config.yaml
num_hidden_layers: 12
hidden_size: 192
num_attention_heads: 3
num_key_value_heads: 3
head_dim: 64
intermediate_size: 768
vocab_size: 4096
hidden_act: "tanh_gelu"
norm: "layernorm"
norm_place: "pre"
norm_eps: 1e-06
positions: "learned"
qk_norm: false
attn_scale: 0.125
bias: "all"
tie_word_embeddings: true
parallel_block: false
init: "uniform"
init_std_qkv: 0.0262
init_std_o: 0.00534
init_std_up: 0.0262
init_std_down: 0.00267
optimizer: "adam_atan2"
learning_rate: 0.00173
beta1: 0.9
beta2: 0.98
weight_decay: 0.097
lr_head: 0.00456
warmup_steps: 568
schedule: "cos"
final_lr_fraction: 0.1
batch_tokens: 32768
max_seq_len: 256
doc_mask: true
train_tokens: 190500000
max_steps: 5814
dataset: "wikipedia_en"
Each number is 500 + 40 x the weight over its row's rms, rounded and kept within 0 to 999. Layers, rows and columns count from 0. Numbers have three digits each. The size before them is the row's rms in percent of the matrix's.

# layer 9 attention output (transposed), 192x192, rms 0.0691, rows 54-63, columns 96-191
094:541492462471495482444496509470529457523531460485473491503486502484482510515535563505492451485559507500489530499560609499452533536472529474518461462454541536611534494439528531473488467524524482430504559443498555514481510519551489456458512479463490486483498489460509549504498433519430447520
096:472496441470482476495489513489535478470522507457557526513475545522484472497507479543584456593469502497489526508540464467532534492560504456502506554532483527528495511497554462490497502482517477515512515526548516447433596538568487484486508475495526484524495465493440517517433525431475436547
102:520498485503434529482504528536537548532470517537448551509459504485507524510451487505488465413538494490475491451516494505473567530437551506466492586469497485533515478489493510513512474556498520577427483454484537490476519496477499555438554467548439489422481533506540515456485540476463498459
101:529505435477412440497428552484547444491521480365503492507482551474435506556483496527543444516497482533505581479549476511500533473485467520500445419547549520521477462485545505488470515514512467378547535505557478494556506502647540565495505405456510526541519514496409515535558477519468543582
095:541545490494503468468543481520489447509590475476446529454535410512530466487562529487529512484498506478521508494444562476489462555489501482481473463481529506490516485488516513495503469489462490460457544433540544522494504489642554538500449536517577527508475551547488511473467486512461511457
090:434506499525543488476441455482493527495510501463474475492531587486491489476485526489415492521526488469540502472480490557503461551514518530570436506483547587541413517521487526420547463481530495497536513547476487480516506510382451494483472519469497568541469447529478499487533502586519458555
084:532533531459505579450408476479421491460419470506423512547460461485467536519536449476447455478496470495494445502480451559412543526498495475492482577441520458459454468569445524483532504610516505505450469487454448479519459489630524549530492485505489554494572503519523474535530508491482511550
092:492550533468483490461552470521497454468537433518505468549464446505487444453515517502520524461465486539517464515475547447485540606529482523514503456471475510533538447468448466507502565564534551460506549543467512494527485483544439441512452448456514444518601454480506539557456480447446429477
103:567551501453532504532490539493562530509463511526487522525536480499575485503486499524517508481505513465489485527467447463482541553541494518483485477436523509554555533466524575552443490505493526536468475491475524457423503499388472472453514524523464450424523421520572466475461450521423509479
091:417545557552462525487528514525477457500479464450504486471449545497471535510467476466547432459527470477524531483545468518488482471526504487491443483568489509440498464537550509504593502542542450511527457525516504507500548501502538558515485409524524498483447536495393495528502524539551509551
# layer 9 attention value, 192x192, rms 0.0702, rows 55-63, columns 96-191
099:528499602480485502496448437472445507522490505569480448484512438500546537527455538477411533413534519534512493474506551516523449520451503516519540382449541473504550526499519521471525465492466523454504459495439463540570416474494499503480495519514489540499540548543565495471529518583513531454
098:524466477540574502492540474507497492525569476442513453491514494508490486501488465503491574597514516484503467535495493493493430475552555487544474458502481507450471504522514526566530523478508463483524537562515447507519471549498492436542462544501583515594541489447428512541553415556481482516
100:512493523486542545503596426525414560511440526597469497491512398490510486486503452461533561455548546459524445479490523450477449525540496504484531571488499463469565550494476481528518450477482529572515477467479509471469494510496467458475472594538464527515500484528554462470421508493549464499
094:468483500517490530526534533505437565472394528499500479535472596481457497607487500576523431496527515559485460518529418485462504431482476485525507544543445482515450484522475510523465527484563475519558451557441501490533493459498476450495521448483444494489508450464486477540526518418529486528
092:533476524500497509502535547468522427484532509491511492550437432489487520511564537467605477529465561505489506544484501465562550461523434415420464479558469421488613452515527458589509544489453509429482497448545523487499471489518516500490473459500508412473501615474465491476448512430481517445
090:447437417568522420545560539513579559559528521473521482502557514501544469508473505504564576508519520520514548518510544438491448490506499565471533478579475517513503512472517455520462518440477516576539527558530532524508528456480488458462506497502510493474443508431471547460463448574469495440
095:511497459465477480515392522488462553543435556418536514500543540515489511567555467462474497513526541476420542501544481560516493424483461570552550547575515479477410513549532528529502387480455455498491491444510490514512513495507504506498514514504521579468427544526505454452532483521520552485
107:419461582503501512460474472501475463476566529531494468439443524517435506520498505478488512547484452517496457452513516537546481456478537493540506550498450511469418479520495451475573565485540446479463481519496530553511480491503496492554527515471565479530542610458484509536562555481539450473
096:540471450450522488502504512473507571492478509533512497581508431491548475452530512515499567550473522507495510490469553518483527549458473490501544509488542478513529546510462446488438515471462539509554591510499464492524455469487450489460544564482506552538529450503564489415492480494488475458
# layer 9 attention query, 192x192, rms 0.0782, rows 64-68, columns 96-191
089:530511457472500482495538507535468524507488421507475470525502493442487521513448487515514467539449480441552591534510487513529464490525497475478506588535459479461518513531453450479504511497449463558538537451482510510502429566538522463471498542478476563603498504484517505544501520450507499460
103:515532517525462536528564502494407500598502500430445561534447479508526453509533434499583483495523540542535488517463559490463499536538469499546522517509473497443481495479435555479493461534478477454592482464524454571564443460487524535527576541484525475504547512467488418435464534473495507567
103:491527508392548533462526466554511509458481481514520475531433509535498545517529395534484449516499522519475585499505469521503519464465490420471522503489519417491457538533437488388531486501475446509481441474469492528423465438471509520519509433471481527531493485507528514526553476456559498514
083:437534533467482510526533521484408578526465487473515493565474464473491422539503471457519468582471427478526526454474439487538483497469546422481478472541488519475497534479507506511381451454462474491508493540475486514412473570573483527452556521451507512526470454583442544542513450493514496477
110:500512545409543514516484476547472498475461470489558525500486561531435492536520458517459507567507527487455496534482523507458459554494525488549521581463471378485506556474508485494454458488425476448550434467493508515465509443522479551575614452475478540568561451555447504507480493539570470481
# layer 9 attention key, 192x192, rms 0.0748, rows 64-68, columns 96-191
091:519544478497446466505473565470450462467541527535566491526514470547529513510435529498477557487484502438546450510546477426578452527524486472490499523530438535489492444503456451517522495568483548510451502415502489479536519591481517447500490482515441553497509470474546558502557475504442410461
105:536463452564506394540519520499426572438530501517492497458501514524504523487492498477536486509525515530466485473525576497507477506525471505475538484532500548467547521539467400459522470551466553487515557465542531470487487479453479460488384521538551512447474448474497531510522591486505536521
101:478517488519523536500495521528475450419470452505513499476515494486510531527512422488442507473508465514444496550466531492487454475489454527492479461498498456441514535504476511449461521452518528496484449472462576532451512508524529530600475549522505549499517521505434429509479556524522462557
085:527514466462464461509436591508504495494535560537515460450496413504454526506464491474509565483482463400503443561519433464606471525495540435518480526503454506475536463482506428527541555531454538479459474525526530552463512565589507466508567484507529478469479447513492495535479486475465444378
108:536456514477541543485537515525445564523500473521509473507491544514472517513524493534530462546471543525416543553521489541448421489482413441516473494484463532464513579469433476433487471482507564495528472570476540509471532487623454501510603529545510585531493471484450494543415499477489516471